Weights of a small GPT-style language model, trained from scratch on English Wikipedia.
Size: 8 layers, width 512, 4 heads of 128, MLP 1024 tanh GELU, vocabulary 8192.
Training: a variant of Adam for these matrices, 300M tokens.
Each number is 50 + 15 x the weight over its row's rms, rounded and kept within 0 to 99. Layers, rows and columns count from 0. The size before them is the row's rms in percent of the matrix's.

# layer 5 attention value, 512x512, rms 0.0108, rows 115-127, columns 256-383
131:36 64 31 39 67 49 58 61 31 21 44 39 51 48 49 54 53 36 33 36 31 47 56 40 57 60 29 50 31 45 51 34 47 48 61 53 56 38 24 47 55 58 49 44 60 43 43 46 47 35 54 88 50 32 37 42 58 52 69 48 44 45 68 63 66 33 24 59 53 74 54 69 38 41 89 54 36 51 32 34 45 30 25 51 25 31 51 68 49 33 40 51 55 38 41 78 69 40 47 37 25 65 93 50 36 49 42 28 57 99 72 54 68 62 57 38 49 58 43 90 55 55 50 40 51 22 73 38
126:38 60 83 46 50 35 56 64 44 64 67 59 35 44 59 63 38 64 25 54 32 68 42 57 62 38 32 72 40 61 40 64 12 53 39 58 51 52 89 75 55 35 73 31 40 45 53 42 85 49 36 39 32 43 58 60 56 52 60 55 40 63 62 55 65 81 39 47 73 80 55 50 35 62 73 45 44 41 34 45 48 56 49 92 31 64 59 20 51 63 67 43 71 49 70 30 27 42 61 78 56 61 42 35 42 64 55 58 35 23 45 41 49 44 56 17 49 47 42 76 37 50 38 50 43 68 61 50
135:55 57 50 55 52 43 20 70 61 39 49 73 69 53 41 62 40 58 11 71 39 34 38 53 63 50 59 52 32 49 48 55 47 37 55 33 46 45 30 42 72 45 50 30 28 56 51 61 63 34 34 61 59 63 36 33 44 76 73 44 51 33 31 40 64 38 42 33 35 61 37 48 71 36 61 40 38 56 47 68 37 51 68 39 40 45 57 85 37 56 55 76 30 74 24 34 58 41 40 59 39 67 60 52 63 77 54 55 65 45 45 37 21 38 55 53 30 36 48 57 33 42 37 34 50 33 38 54
135:55 72 53 55 40 75 80 49 44 58 90 46 51 45 52 43 60 53 68 22 40 39 90 62 46 57 70 65 58 30 64 55 74 52 44 62 55 59 84 66 38 40 54 79 66 44 69 40 51 49 50 39 50 60 50 40 74 75 40 41 31 47 41 48 41 38 48 52 57 53 52 53 56 73 65 08 71 52 38 46 60 48 29 64 47 46 56 43 47 57 50 45 39 60 47 52 44 25 40 55 41 32 80 66 51 60 29 59 66 15 51 55 24 67 53 48 58 46 54 63 75 53 34 30 64 59 44 35
123:42 63 63 52 61 57 52 59 33 58 24 41 66 45 57 32 46 83 05 71 45 60 42 72 21 50 89 52 56 79 62 39 57 13 44 58 53 67 54 68 47 55 54 82 33 26 56 55 57 25 50 83 67 61 36 31 47 36 83 38 70 40 43 54 48 67 59 29 45 65 59 67 67 36 48 61 47 41 33 30 64 57 47 55 68 30 40 50 70 30 49 59 26 70 42 48 39 17 38 46 41 31 20 49 55 40 62 48 43 40 34 39 56 57 40 29 53 63 73 55 35 47 50 37 45 77 46 49
125:33 68 47 37 54 41 60 61 77 42 33 41 36 38 52 48 57 62 39 32 45 53 27 22 41 75 35 45 48 39 69 39 99 40 49 63 40 39 44 54 28 24 59 61 51 52 37 50 36 59 60 60 57 47 60 73 29 47 47 44 82 45 51 55 44 43 66 57 32 50 46 42 53 40 47 34 54 56 54 53 48 64 50 53 23 39 68 44 10 33 71 59 38 32 34 71 55 68 52 33 59 56 58 40 43 27 60 35 31 36 49 29 46 54 53 39 44 45 36 40 71 25 54 28 58 72 76 60
137:39 43 68 41 32 40 54 38 32 65 20 58 39 58 68 53 29 55 41 62 67 29 64 67 39 56 64 35 49 41 82 39 46 62 56 65 57 44 13 51 54 52 40 60 34 50 53 68 28 55 54 73 59 45 62 60 40 43 77 34 30 55 45 46 67 41 40 61 13 57 42 58 49 63 56 52 59 66 47 79 62 56 53 47 78 63 69 48 71 44 18 28 58 62 49 72 49 39 42 67 56 32 48 39 48 58 60 74 39 60 50 54 41 71 51 40 33 47 48 70 19 50 25 57 50 50 44 42
131:50 48 54 52 68 25 73 48 57 38 66 33 41 43 48 57 46 35 70 64 77 42 62 25 51 32 74 57 60 60 43 33 30 26 58 46 48 58 37 57 35 64 59 46 39 44 52 59 46 56 49 46 47 61 68 34 61 61 47 48 73 56 64 77 80 35 50 48 60 48 64 65 29 62 94 44 67 53 43 35 34 72 39 61 51 43 20 46 80 57 46 71 51 58 52 41 31 77 43 53 38 44 69 62 43 34 67 29 44 53 41 37 39 53 46 35 54 48 47 66 66 29 47 55 45 76 81 63
135:62 33 59 46 56 64 92 52 47 30 67 47 40 21 12 50 49 50 74 48 58 54 47 40 37 45 28 46 47 00 43 51 35 43 48 68 48 26 74 57 56 91 42 37 18 55 40 78 42 46 44 51 58 35 46 22 32 41 44 47 47 45 57 58 64 46 60 48 45 65 69 56 66 47 42 25 58 45 51 50 55 55 33 34 32 26 27 49 38 40 56 55 77 43 55 59 34 71 67 46 16 43 49 45 56 68 51 38 50 73 41 50 55 53 72 85 59 31 38 57 76 28 60 44 39 48 69 59
123:37 67 51 46 40 36 76 65 29 43 56 63 55 38 33 55 46 72 28 17 59 86 49 55 27 44 42 56 48 32 71 41 49 52 45 27 53 18 29 49 52 62 69 92 53 62 71 32 44 47 38 40 57 52 80 41 71 57 63 42 61 59 60 41 58 43 63 68 46 55 40 43 44 68 57 28 66 47 46 47 35 33 43 09 38 33 48 32 69 48 41 53 20 58 62 33 39 38 36 47 99 50 74 22 47 76 25 74 60 18 24 50 53 47 27 62 61 53 60 65 58 27 74 39 37 46 21 41
126:43 74 66 38 53 33 49 49 41 00 37 80 48 64 77 41 39 56 63 46 46 66 28 48 29 38 37 50 53 40 54 33 70 59 50 47 49 41 41 33 24 25 38 65 59 48 59 70 16 43 60 79 59 29 57 42 48 57 53 53 29 57 36 38 54 41 53 59 49 60 53 46 47 51 65 54 58 60 50 00 47 48 78 53 39 47 58 84 37 42 61 58 40 73 29 81 59 83 45 54 60 62 58 52 66 15 20 52 55 44 61 46 85 25 49 51 68 74 36 58 63 30 45 32 44 57 37 39
136:44 57 35 47 58 22 37 47 34 17 49 41 37 16 53 46 47 62 87 34 36 62 53 61 49 56 42 45 46 58 39 36 51 30 48 46 47 40 51 57 43 52 47 33 48 42 34 66 61 71 38 35 42 23 47 57 52 66 60 47 26 46 35 56 56 46 67 72 62 79 41 70 45 64 33 62 75 56 43 29 45 38 50 54 28 48 50 57 31 36 60 70 60 56 44 48 55 39 40 51 63 65 59 53 43 69 55 19 42 47 33 28 56 85 53 52 58 61 47 39 44 68 37 36 46 17 60 67
123:26 53 33 44 58 32 51 26 62 38 35 97 51 67 52 58 52 55 75 69 45 75 26 93 42 38 77 39 62 63 44 25 72 52 31 33 45 54 51 67 73 35 60 67 51 49 54 57 31 52 59 29 51 46 61 24 61 35 63 47 66 24 71 26 62 30 53 50 41 57 57 38 54 50 24 46 78 42 70 45 32 39 45 32 61 46 77 46 32 34 63 72 73 44 42 38 68 29 60 37 17 59 90 63 55 42 67 67 35 43 80 58 39 54 42 56 63 81 65 22 53 62 48 41 55 57 76 55
# layer 5 attention output (transposed), 512x512, rms 0.0209, rows 115-127, columns 256-383
139:23 33 46 51 71 29 83 56 45 64 42 45 37 49 47 49 61 57 69 55 16 51 33 48 42 61 55 59 76 32 26 58 56 65 69 78 40 32 61 74 58 78 15 37 52 80 68 30 43 32 61 49 46 76 63 46 54 40 39 40 61 51 47 60 40 33 47 44 20 67 39 50 35 42 56 53 50 32 09 77 43 67 60 65 51 43 21 47 80 43 42 32 50 38 70 39 41 22 47 65 51 65 55 49 48 78 31 42 32 47 37 77 54 45 50 26 69 43 44 66 38 66 45 18 47 73 64 49
127:48 77 33 46 44 36 45 35 67 33 50 42 43 28 31 46 84 75 45 30 45 43 08 61 35 48 55 52 59 47 45 32 38 59 68 52 69 46 65 50 40 70 49 80 26 30 58 44 68 73 19 49 61 58 26 52 51 21 53 21 65 29 47 33 57 39 44 70 61 56 26 81 72 57 57 72 46 34 56 53 76 68 63 74 40 76 49 54 67 45 62 55 56 51 57 56 46 46 65 36 65 31 58 38 47 71 67 40 56 37 58 48 48 58 33 30 61 89 61 58 55 71 40 23 52 49 53 49
137:60 30 60 65 22 60 64 42 28 63 65 39 30 59 71 66 53 63 45 61 45 45 47 46 04 52 63 69 46 35 60 27 46 64 43 18 69 29 71 69 54 58 52 55 77 65 54 35 59 51 72 19 42 49 42 42 79 33 72 41 62 78 53 38 38 59 34 58 56 57 29 24 36 60 41 66 45 62 28 60 45 34 31 73 60 51 55 33 27 80 49 29 42 71 42 41 50 73 57 46 62 37 67 32 32 59 48 51 39 44 38 61 56 48 48 45 31 42 53 38 62 44 42 76 45 60 74 52
141:36 41 55 55 29 44 63 32 43 35 24 24 58 58 27 54 49 42 46 37 66 33 70 59 61 44 63 52 34 36 43 38 37 42 63 34 51 54 75 40 67 67 29 52 66 46 67 56 63 43 73 53 36 48 78 47 47 50 30 56 57 50 24 80 50 33 51 51 44 37 58 30 52 71 30 54 50 43 59 40 53 63 77 40 30 49 41 60 52 52 19 54 58 55 29 34 97 37 54 50 56 51 63 58 32 49 48 39 68 45 35 38 61 53 61 32 68 94 34 44 22 56 60 29 47 66 65 47
122:61 67 40 69 28 68 54 81 21 66 66 10 47 37 45 43 68 76 58 52 43 56 47 63 60 49 66 58 33 70 72 56 49 55 53 52 89 41 63 37 47 52 56 48 49 55 31 55 55 65 52 48 74 57 28 28 56 59 86 38 37 70 39 42 37 62 23 84 61 32 44 45 81 42 41 47 51 30 55 47 59 72 30 50 35 25 24 44 30 73 39 40 48 59 54 33 31 41 17 45 54 44 52 64 34 55 56 43 31 68 39 57 66 51 49 38 24 42 38 42 50 48 44 43 70 57 59 67
130:50 69 47 50 44 60 40 64 71 51 57 47 61 36 27 53 44 70 40 37 62 83 92 30 36 42 37 56 40 31 66 77 74 69 74 48 62 45 76 47 47 46 44 21 51 37 48 57 41 37 56 43 39 57 76 64 79 49 48 24 55 28 54 44 16 67 47 51 38 45 30 66 31 43 64 41 49 75 57 55 57 54 45 35 57 75 37 28 28 53 50 48 49 62 56 70 35 54 34 41 38 49 41 49 65 64 66 45 40 31 74 48 50 49 77 22 59 67 51 68 40 26 52 56 43 40 66 67
147:55 25 46 56 39 73 52 55 53 59 42 66 49 50 61 37 34 51 71 41 33 58 67 49 37 68 51 87 41 30 33 42 39 53 64 49 67 50 44 61 46 36 58 64 36 52 22 33 32 55 34 64 64 56 40 28 45 64 43 62 58 91 17 31 66 64 42 49 23 63 49 34 42 37 23 52 50 51 58 49 39 41 54 39 47 42 63 64 63 59 56 67 36 37 60 78 48 46 35 65 55 56 47 59 38 52 47 48 51 61 50 47 50 60 46 67 49 64 44 63 71 53 87 38 41 46 97 60
143:31 40 43 69 43 48 39 67 25 43 46 50 37 68 61 56 83 43 60 22 18 48 61 55 46 65 60 53 74 26 58 26 55 57 57 47 56 62 99 58 58 55 65 35 33 33 49 47 59 55 69 74 50 48 39 52 32 40 51 22 33 26 46 59 56 51 47 45 46 48 51 33 36 54 65 26 20 54 48 42 22 77 53 39 28 53 32 78 40 70 62 54 67 31 79 52 53 42 39 15 51 75 69 49 45 50 27 52 27 34 24 69 42 50 41 48 54 55 49 49 44 34 41 48 50 19 44 47
138:13 53 56 62 36 24 43 32 64 58 16 33 65 46 71 54 46 57 39 57 59 51 38 37 49 39 65 31 73 70 44 65 47 55 35 41 55 65 70 38 45 64 12 59 37 35 42 48 45 33 79 78 53 47 39 58 35 17 41 38 46 38 64 60 27 57 80 60 22 70 54 55 29 67 49 37 79 56 58 44 47 40 57 24 63 60 54 63 54 31 69 51 30 65 48 41 63 27 62 32 37 75 46 35 58 46 53 32 54 50 58 54 41 37 55 52 64 48 44 76 25 73 26 81 62 64 21 68
114:14 68 24 66 43 63 33 56 38 74 43 48 32 52 47 24 56 50 04 40 53 23 36 33 52 32 29 58 29 26 47 37 48 57 52 57 62 40 29 43 62 35 51 35 77 85 46 59 48 63 62 13 55 32 44 51 41 48 37 43 36 39 46 90 48 28 21 73 68 37 44 52 66 34 37 46 31 55 41 53 57 22 40 70 45 12 37 50 39 51 47 23 58 61 57 46 49 40 71 33 49 52 49 57 47 47 65 59 27 47 60 75 65 41 60 84 54 64 37 49 55 35 58 41 40 57 77 33
135:45 62 45 26 25 53 54 62 52 90 63 41 57 58 20 49 20 44 32 45 55 45 51 47 36 48 58 23 48 45 54 64 53 40 60 49 32 51 42 39 61 48 03 05 39 20 81 48 40 27 55 47 60 69 41 44 46 65 58 50 80 60 46 53 36 38 40 45 49 56 78 56 43 34 40 37 41 62 50 73 85 76 43 63 29 51 35 49 41 81 59 30 62 44 56 58 43 46 43 42 64 73 36 41 60 52 44 65 30 53 55 42 61 58 39 63 42 34 52 50 40 52 66 48 56 46 64 33
147:36 69 54 40 44 42 42 44 59 78 45 57 63 60 27 56 30 73 55 47 30 71 37 51 38 37 38 50 63 60 47 45 58 35 66 37 57 42 51 49 38 33 38 40 33 55 64 54 69 26 61 45 40 66 69 50 51 36 33 37 48 44 57 52 28 23 55 56 19 67 53 38 14 21 50 33 51 52 47 61 52 75 67 49 55 45 41 03 75 32 56 50 78 62 57 28 47 10 28 63 60 23 35 42 39 61 48 50 36 33 47 28 54 63 70 45 65 55 62 55 30 46 40 36 52 46 38 37
128:79 53 55 80 65 53 62 51 43 48 44 18 52 28 62 38 58 54 51 56 46 40 68 54 53 40 51 70 56 49 51 77 58 64 44 36 43 52 39 66 54 53 51 58 54 65 45 76 47 50 35 27 46 42 74 41 56 59 47 42 62 54 48 67 50 50 59 45 41 69 40 55 66 44 42 51 46 52 51 75 71 40 12 38 55 35 21 43 50 59 31 62 58 65 50 38 24 54 65 28 44 22 21 52 51 60 43 43 46 51 55 66 71 59 57 54 82 33 58 53 30 44 69 50 56 30 12 65
# layer 5 attention query, 512x512, rms 0.0163, rows 128-142, columns 256-383
087:41 31 34 69 49 29 37 15 40 51 30 43 65 52 39 39 67 57 49 56 32 33 78 49 40 58 64 50 58 50 44 66 58 55 52 43 35 55 50 46 60 54 41 49 31 51 56 38 65 67 53 59 78 28 91 50 56 30 41 35 61 43 77 46 54 90 42 60 59 50 77 57 53 49 72 59 18 35 40 47 49 36 63 33 35 63 61 75 55 38 21 90 79 75 76 43 40 47 48 34 41 28 43 49 38 54 40 66 59 86 54 35 64 48 25 51 57 31 27 71 65 60 46 62 55 23 74 65
091:41 55 67 42 46 45 54 63 66 21 47 67 12 46 31 84 40 52 35 52 60 49 24 52 71 62 44 56 60 49 78 63 33 34 85 34 53 48 77 41 53 56 25 51 48 40 44 56 33 44 66 30 45 37 40 26 49 51 64 65 60 42 30 70 40 44 52 53 68 38 54 32 43 53 82 41 36 44 66 48 47 59 48 47 21 65 43 49 65 51 74 60 61 82 79 58 60 37 65 67 66 60 52 34 76 35 42 52 39 71 39 43 17 55 57 45 62 51 43 57 41 26 55 35 72 65 63 76
106:28 39 41 80 48 55 59 25 80 61 75 45 26 24 31 45 42 54 76 52 57 35 46 68 51 48 53 55 66 52 62 32 34 58 72 59 33 49 45 53 44 39 42 53 74 66 38 55 26 60 45 56 31 48 67 41 53 32 35 49 19 55 30 74 48 03 52 33 43 38 33 19 56 82 41 69 51 57 73 39 68 65 31 58 45 60 66 56 39 44 45 49 44 29 48 43 42 46 63 54 24 43 49 43 75 51 66 19 53 48 58 45 48 58 67 38 49 47 46 35 47 53 58 53 33 36 48 46
085:52 48 59 41 56 73 36 47 67 75 58 45 33 53 52 64 40 17 72 52 63 63 51 37 46 46 50 55 35 61 34 70 59 30 79 75 41 66 71 56 38 46 53 36 28 47 73 30 48 38 50 65 67 63 39 41 50 49 53 85 64 56 54 36 55 51 63 62 40 62 48 67 41 07 45 52 39 67 54 57 68 34 42 46 62 57 42 58 61 91 41 76 42 55 58 47 52 31 43 38 57 70 39 85 64 33 48 81 67 45 60 52 60 57 68 51 51 72 48 31 18 49 56 38 30 70 62 75
092:29 61 51 73 55 42 76 70 31 34 31 64 68 81 22 61 53 47 29 44 49 49 49 56 59 41 47 29 49 33 57 64 53 54 55 44 67 45 20 39 74 26 46 46 34 63 47 42 62 48 25 57 27 47 46 46 60 58 45 50 51 43 61 52 53 51 26 81 57 34 62 49 37 52 69 41 68 50 54 35 70 37 49 33 49 63 56 73 60 32 44 16 31 58 43 41 34 57 49 65 42 52 79 24 42 60 15 30 36 14 61 58 37 41 51 65 46 37 54 48 58 76 29 57 51 49 36 51
083:48 53 44 54 51 42 62 47 70 62 52 75 61 58 59 60 30 20 53 29 55 73 42 59 69 41 34 33 40 55 30 69 44 46 41 38 56 69 70 60 52 26 22 47 53 52 24 72 32 59 70 39 47 40 42 50 42 53 43 41 53 14 42 57 44 43 39 64 48 34 50 57 31 40 71 45 57 65 57 50 75 74 42 57 38 64 58 63 55 46 56 54 74 51 35 29 50 69 69 60 58 89 31 50 41 68 41 54 65 41 70 76 61 03 70 27 43 40 31 18 52 49 65 38 44 37 54 45
092:43 52 23 58 51 68 35 33 28 59 64 59 42 73 85 38 54 41 48 46 76 66 49 60 50 54 34 29 51 11 63 59 45 73 48 62 52 47 39 31 57 48 64 59 65 50 42 47 44 26 63 56 32 68 50 47 43 42 48 42 31 58 45 26 64 46 79 87 42 65 32 33 58 43 44 44 79 42 49 52 41 41 33 35 47 66 47 57 73 72 70 40 30 66 69 45 50 52 49 65 48 69 47 49 55 37 59 35 66 54 55 64 77 70 62 77 66 55 47 33 49 80 33 35 68 53 52 32
089:45 80 74 42 50 37 56 71 62 43 74 18 53 67 47 65 26 28 60 20 56 51 50 68 34 68 48 26 47 69 57 52 53 20 51 57 53 55 79 44 26 57 43 40 52 55 12 59 31 35 63 70 52 39 25 46 46 34 45 62 63 51 51 52 45 64 46 39 26 37 73 39 63 57 59 70 63 74 65 62 65 56 75 34 47 58 59 53 67 38 68 63 54 51 73 22 45 58 56 21 69 49 37 38 72 55 60 53 45 46 40 33 65 43 54 19 36 60 35 44 45 31 58 56 40 32 52 87
088:38 34 52 29 62 27 51 45 65 40 55 44 54 51 37 58 61 47 66 81 69 20 75 31 56 55 43 59 47 71 50 52 41 40 56 27 36 64 61 31 66 52 56 66 47 41 64 21 35 53 48 41 68 12 60 61 36 14 56 71 39 49 54 43 24 31 16 39 80 59 52 38 32 72 64 34 20 45 58 53 39 51 74 43 49 49 74 49 55 54 52 55 55 59 93 69 48 39 34 44 45 49 62 69 63 44 56 27 53 75 44 07 75 64 31 34 70 65 36 68 58 26 50 30 56 38 46 53
094:50 29 51 60 49 24 56 32 33 49 21 53 62 44 52 53 51 64 44 52 60 51 64 40 53 64 24 84 63 17 68 45 47 75 37 39 45 71 54 44 36 72 47 37 67 71 61 38 74 53 58 56 68 50 51 69 53 47 39 37 47 43 53 61 44 49 53 35 80 23 56 52 47 65 78 45 28 35 41 70 50 39 64 53 21 35 47 43 41 48 33 58 79 35 64 25 74 45 38 76 73 57 54 29 37 53 50 63 15 50 66 45 70 59 41 42 50 59 55 46 43 57 26 47 54 40 53 37
095:68 37 42 35 58 51 44 59 56 81 45 57 31 39 49 58 81 54 49 56 52 66 29 41 73 62 46 61 57 37 56 42 30 29 67 40 69 57 48 72 53 53 78 48 43 40 69 60 22 60 41 57 34 45 57 32 53 70 59 56 40 45 18 44 45 68 66 59 55 61 28 21 44 55 66 15 54 61 43 41 94 62 49 28 45 37 53 36 54 77 35 77 44 53 58 34 43 11 60 46 29 26 50 55 61 24 64 61 31 79 45 51 36 62 53 39 70 56 78 57 42 66 57 48 81 72 58 69
080:36 49 38 62 69 41 72 47 12 46 37 64 82 28 14 56 72 51 53 62 22 47 57 31 51 52 62 46 45 39 59 42 40 45 63 31 56 43 38 36 46 49 32 69 22 60 37 30 54 42 19 47 70 27 84 58 62 55 23 47 57 53 48 86 48 58 72 46 53 69 63 52 25 60 59 48 55 47 30 55 77 30 63 44 47 43 53 27 08 35 29 63 43 32 45 57 60 38 55 37 37 27 51 42 57 66 44 61 25 45 58 45 30 54 30 49 59 46 75 61 58 42 61 59 57 72 70 56
090:49 31 62 30 50 64 52 60 45 44 57 41 65 25 29 68 45 50 43 42 46 69 39 53 55 55 31 65 47 50 67 40 25 59 66 41 68 58 54 71 41 69 46 21 62 31 29 51 39 59 42 35 44 26 66 54 62 53 31 58 28 55 12 68 24 22 47 67 52 57 61 45 26 54 64 48 37 67 79 58 68 70 63 67 35 77 62 36 23 69 40 57 67 71 68 42 47 62 77 40 19 30 43 30 35 64 52 63 23 48 39 33 42 53 44 26 57 29 59 54 42 60 78 47 47 60 42 58
087:38 37 52 40 31 72 60 58 50 47 64 37 69 54 73 67 49 55 30 31 53 49 73 85 46 23 65 29 42 72 50 47 49 35 36 58 58 31 32 66 71 42 31 71 38 37 62 86 50 65 73 51 05 72 48 51 61 30 55 48 78 56 42 28 56 49 52 42 50 36 42 22 46 32 29 50 58 58 35 31 67 52 37 37 87 52 56 69 65 38 47 30 41 65 36 45 31 68 98 45 31 39 36 66 48 26 55 30 55 43 55 50 50 43 67 57 51 66 61 59 79 73 72 36 24 41 36 46
099:75 51 39 55 54 46 21 48 48 72 65 34 55 53 38 44 16 42 66 55 38 65 52 62 32 55 42 51 40 28 52 61 61 66 57 60 56 69 82 41 35 35 53 32 53 52 55 33 53 43 83 69 57 57 39 58 59 62 47 45 33 58 44 24 33 30 57 60 47 66 37 68 67 23 51 46 41 63 51 60 69 61 23 37 31 59 56 82 78 76 58 58 41 61 51 30 51 47 38 50 49 64 51 26 48 51 42 58 65 56 57 58 53 56 57 73 55 50 37 60 30 63 36 50 46 59 39 47
# layer 5 attention key, 512x512, rms 0.0141, rows 128-141, columns 256-383
076:78 47 38 13 63 63 29 47 61 66 42 50 38 64 65 33 35 51 54 55 23 51 59 78 57 44 59 38 50 71 41 45 73 51 25 57 44 34 40 78 90 45 39 50 67 00 60 49 61 63 75 30 73 43 52 63 51 53 61 63 48 41 64 30 19 59 35 42 48 41 29 72 46 42 49 52 67 54 46 37 37 62 33 43 56 62 45 55 63 34 46 53 45 71 50 59 52 45 46 44 46 51 57 65 45 59 45 47 72 65 74 59 48 59 32 58 40 38 36 56 56 49 52 71 45 17 38 46
078:25 41 63 99 50 40 54 48 56 33 63 44 17 57 47 61 64 54 46 44 47 46 55 47 47 62 51 47 47 40 71 58 45 55 88 61 53 49 59 21 22 65 53 34 42 72 26 57 30 49 47 60 66 34 66 49 44 49 40 43 55 58 36 90 39 27 49 71 44 54 55 40 47 42 54 45 62 55 69 69 70 57 43 50 32 33 32 53 61 55 47 68 53 39 33 47 42 51 38 66 46 47 48 38 52 48 45 48 39 73 52 41 37 50 57 53 54 40 58 40 45 37 44 49 60 52 60 75
086:33 46 54 99 39 65 60 40 52 55 69 38 70 36 27 49 46 64 48 44 51 40 64 53 54 32 31 57 36 55 60 33 40 44 50 72 40 46 48 46 52 35 55 42 49 54 38 28 33 50 62 62 73 53 64 50 54 37 35 39 36 70 46 88 46 35 50 69 55 38 54 35 33 52 52 76 41 49 48 49 64 24 34 48 43 25 47 60 53 45 59 35 36 45 49 46 44 50 41 41 52 49 75 43 40 41 49 49 52 50 60 46 40 50 39 57 61 44 44 29 38 43 40 31 25 57 73 22
098:39 68 55 38 15 28 71 46 30 40 65 66 77 47 49 65 57 38 42 46 57 45 40 71 45 69 26 62 52 29 41 62 44 22 44 65 58 48 66 70 17 55 24 50 44 60 41 44 41 41 49 69 27 75 48 48 27 70 57 63 73 63 43 73 69 58 29 48 88 51 60 37 58 56 41 24 28 55 49 53 56 37 48 36 70 73 44 46 44 52 41 64 76 57 71 65 52 49 66 37 42 33 34 56 54 48 54 42 38 69 45 50 20 40 47 64 69 79 50 31 54 29 75 33 75 45 41 47
091:45 29 47 36 64 54 35 60 32 51 51 49 95 60 45 60 53 39 59 52 31 55 58 84 70 47 28 44 33 53 56 41 70 44 31 49 67 60 63 76 84 52 37 56 36 23 80 28 47 40 60 34 38 66 46 37 61 69 41 37 59 33 70 05 74 41 52 64 38 43 49 48 26 32 42 62 59 51 48 47 34 39 44 65 46 43 65 59 54 38 80 31 57 68 57 50 36 43 41 21 50 75 59 37 50 46 31 31 52 34 44 35 53 49 25 45 32 56 50 36 51 44 43 36 50 50 28 51
079:18 42 35 89 46 39 54 25 55 41 48 58 67 49 56 71 65 38 53 41 52 56 63 40 58 48 24 46 51 79 51 44 38 42 47 49 36 51 49 28 35 36 33 46 10 53 43 44 35 71 50 66 37 28 52 71 44 56 28 38 44 65 40 73 56 47 25 65 65 53 71 42 30 73 66 57 49 49 52 70 49 39 39 38 38 30 73 56 44 45 37 67 69 42 31 51 58 59 48 54 59 56 48 59 42 54 68 54 50 44 39 55 52 31 57 47 50 71 46 39 70 60 42 40 58 39 81 35
090:33 43 40 00 42 49 37 61 77 67 36 62 49 41 40 47 81 73 51 64 59 52 57 62 34 57 32 46 55 37 45 57 59 47 46 30 28 74 49 59 64 48 68 53 43 56 64 47 39 68 43 35 31 65 64 33 61 66 68 35 46 56 57 36 69 60 17 72 56 43 38 51 64 57 60 25 40 53 33 28 36 16 73 50 59 68 53 44 45 59 60 48 60 71 92 50 55 35 48 57 33 45 52 77 41 58 64 46 33 36 59 52 53 35 57 35 51 62 37 56 51 54 28 30 28 42 45 50
081:22 54 69 99 54 35 59 45 18 53 70 45 60 43 58 54 40 42 57 23 46 41 31 60 45 54 37 53 40 59 62 58 16 47 61 45 50 51 61 30 03 38 42 46 39 44 19 50 35 29 43 76 67 52 61 58 42 38 30 41 38 58 44 88 57 66 57 51 52 59 74 37 55 73 51 56 46 38 61 52 55 22 59 38 37 32 31 57 55 42 51 51 42 55 62 54 63 64 48 34 49 50 52 40 45 56 49 43 36 49 42 49 37 51 64 58 33 51 44 52 39 37 43 59 53 47 64 43
108:50 54 67 16 45 29 34 59 50 55 65 43 31 58 64 44 52 62 47 56 57 72 65 30 29 51 76 40 51 43 57 71 66 39 70 55 99 11 41 29 51 51 60 52 53 36 22 72 46 38 31 34 57 25 41 38 35 52 65 59 43 53 56 54 37 36 33 75 43 52 35 63 62 43 35 32 58 52 53 44 90 42 53 33 25 46 45 51 65 32 40 56 49 54 53 75 51 25 35 59 70 41 78 60 48 40 59 51 37 82 13 67 35 54 55 77 62 43 70 58 43 56 58 52 74 43 67 56
078:69 56 41 12 57 43 39 50 40 57 56 56 53 53 58 48 60 47 60 47 35 47 55 67 40 36 71 39 58 54 31 40 60 62 06 27 35 44 33 51 84 53 33 57 53 13 87 49 57 48 49 29 76 44 39 31 46 57 52 53 47 64 56 13 39 64 40 41 55 41 39 64 56 36 50 56 61 81 32 39 11 44 65 52 61 49 61 52 45 47 50 59 62 62 49 55 42 50 33 64 40 50 68 55 45 62 52 60 70 49 40 55 56 54 52 69 46 54 48 64 24 57 49 50 28 56 47 54
094:40 20 67 94 24 45 62 38 31 48 45 40 47 53 58 60 62 67 84 62 64 36 50 54 47 57 32 59 50 36 58 46 22 53 85 62 50 62 57 48 37 55 32 46 49 64 49 43 34 45 49 56 59 56 71 50 51 52 45 50 37 39 37 51 50 25 48 48 44 51 52 37 55 60 78 37 46 59 47 60 78 64 61 40 65 73 43 30 44 42 18 54 49 48 64 59 42 33 74 47 26 63 55 40 52 50 33 51 26 77 52 47 42 55 53 40 69 45 53 56 50 41 45 40 82 60 46 54
083:71 58 24 48 71 41 54 46 24 49 41 43 77 50 56 32 51 37 65 47 27 57 48 52 49 38 81 46 52 52 52 43 68 69 28 46 46 48 61 73 84 65 71 55 47 26 69 29 57 17 68 35 84 56 48 40 61 54 31 42 54 32 63 10 58 43 74 36 38 50 53 64 52 46 72 51 68 60 32 44 43 60 31 50 60 70 54 49 52 49 44 34 64 60 35 28 53 35 44 38 51 71 46 37 45 53 43 36 63 51 74 49 49 55 42 39 46 50 53 57 53 50 39 38 37 62 49 35
088:44 58 51 93 50 64 30 63 33 53 56 47 70 28 39 54 55 51 58 58 56 58 52 57 54 51 44 58 54 64 42 38 19 50 75 52 78 53 51 47 37 53 19 45 68 65 40 43 43 50 57 57 62 58 67 52 65 26 30 41 44 57 37 62 32 21 38 77 79 36 63 53 56 52 72 54 46 79 52 72 79 63 46 32 56 53 48 57 27 50 11 42 51 57 66 48 65 41 33 65 54 49 47 24 42 56 44 63 51 45 35 46 47 58 58 34 43 26 46 57 58 38 62 39 49 46 65 47
084:28 47 39 93 38 68 45 51 48 42 42 49 55 55 39 71 54 31 45 49 68 51 31 62 60 34 19 42 52 54 46 45 39 38 69 48 26 46 49 33 03 40 38 58 33 91 28 68 29 76 59 68 15 57 62 75 78 39 46 61 59 52 29 78 67 46 63 46 69 51 58 30 49 60 45 58 50 53 55 60 62 21 58 70 57 32 48 51 30 53 69 39 37 47 73 73 43 75 66 47 23 45 62 55 36 38 39 40 37 51 59 31 59 55 56 47 53 47 41 38 70 59 28 45 52 62 62 55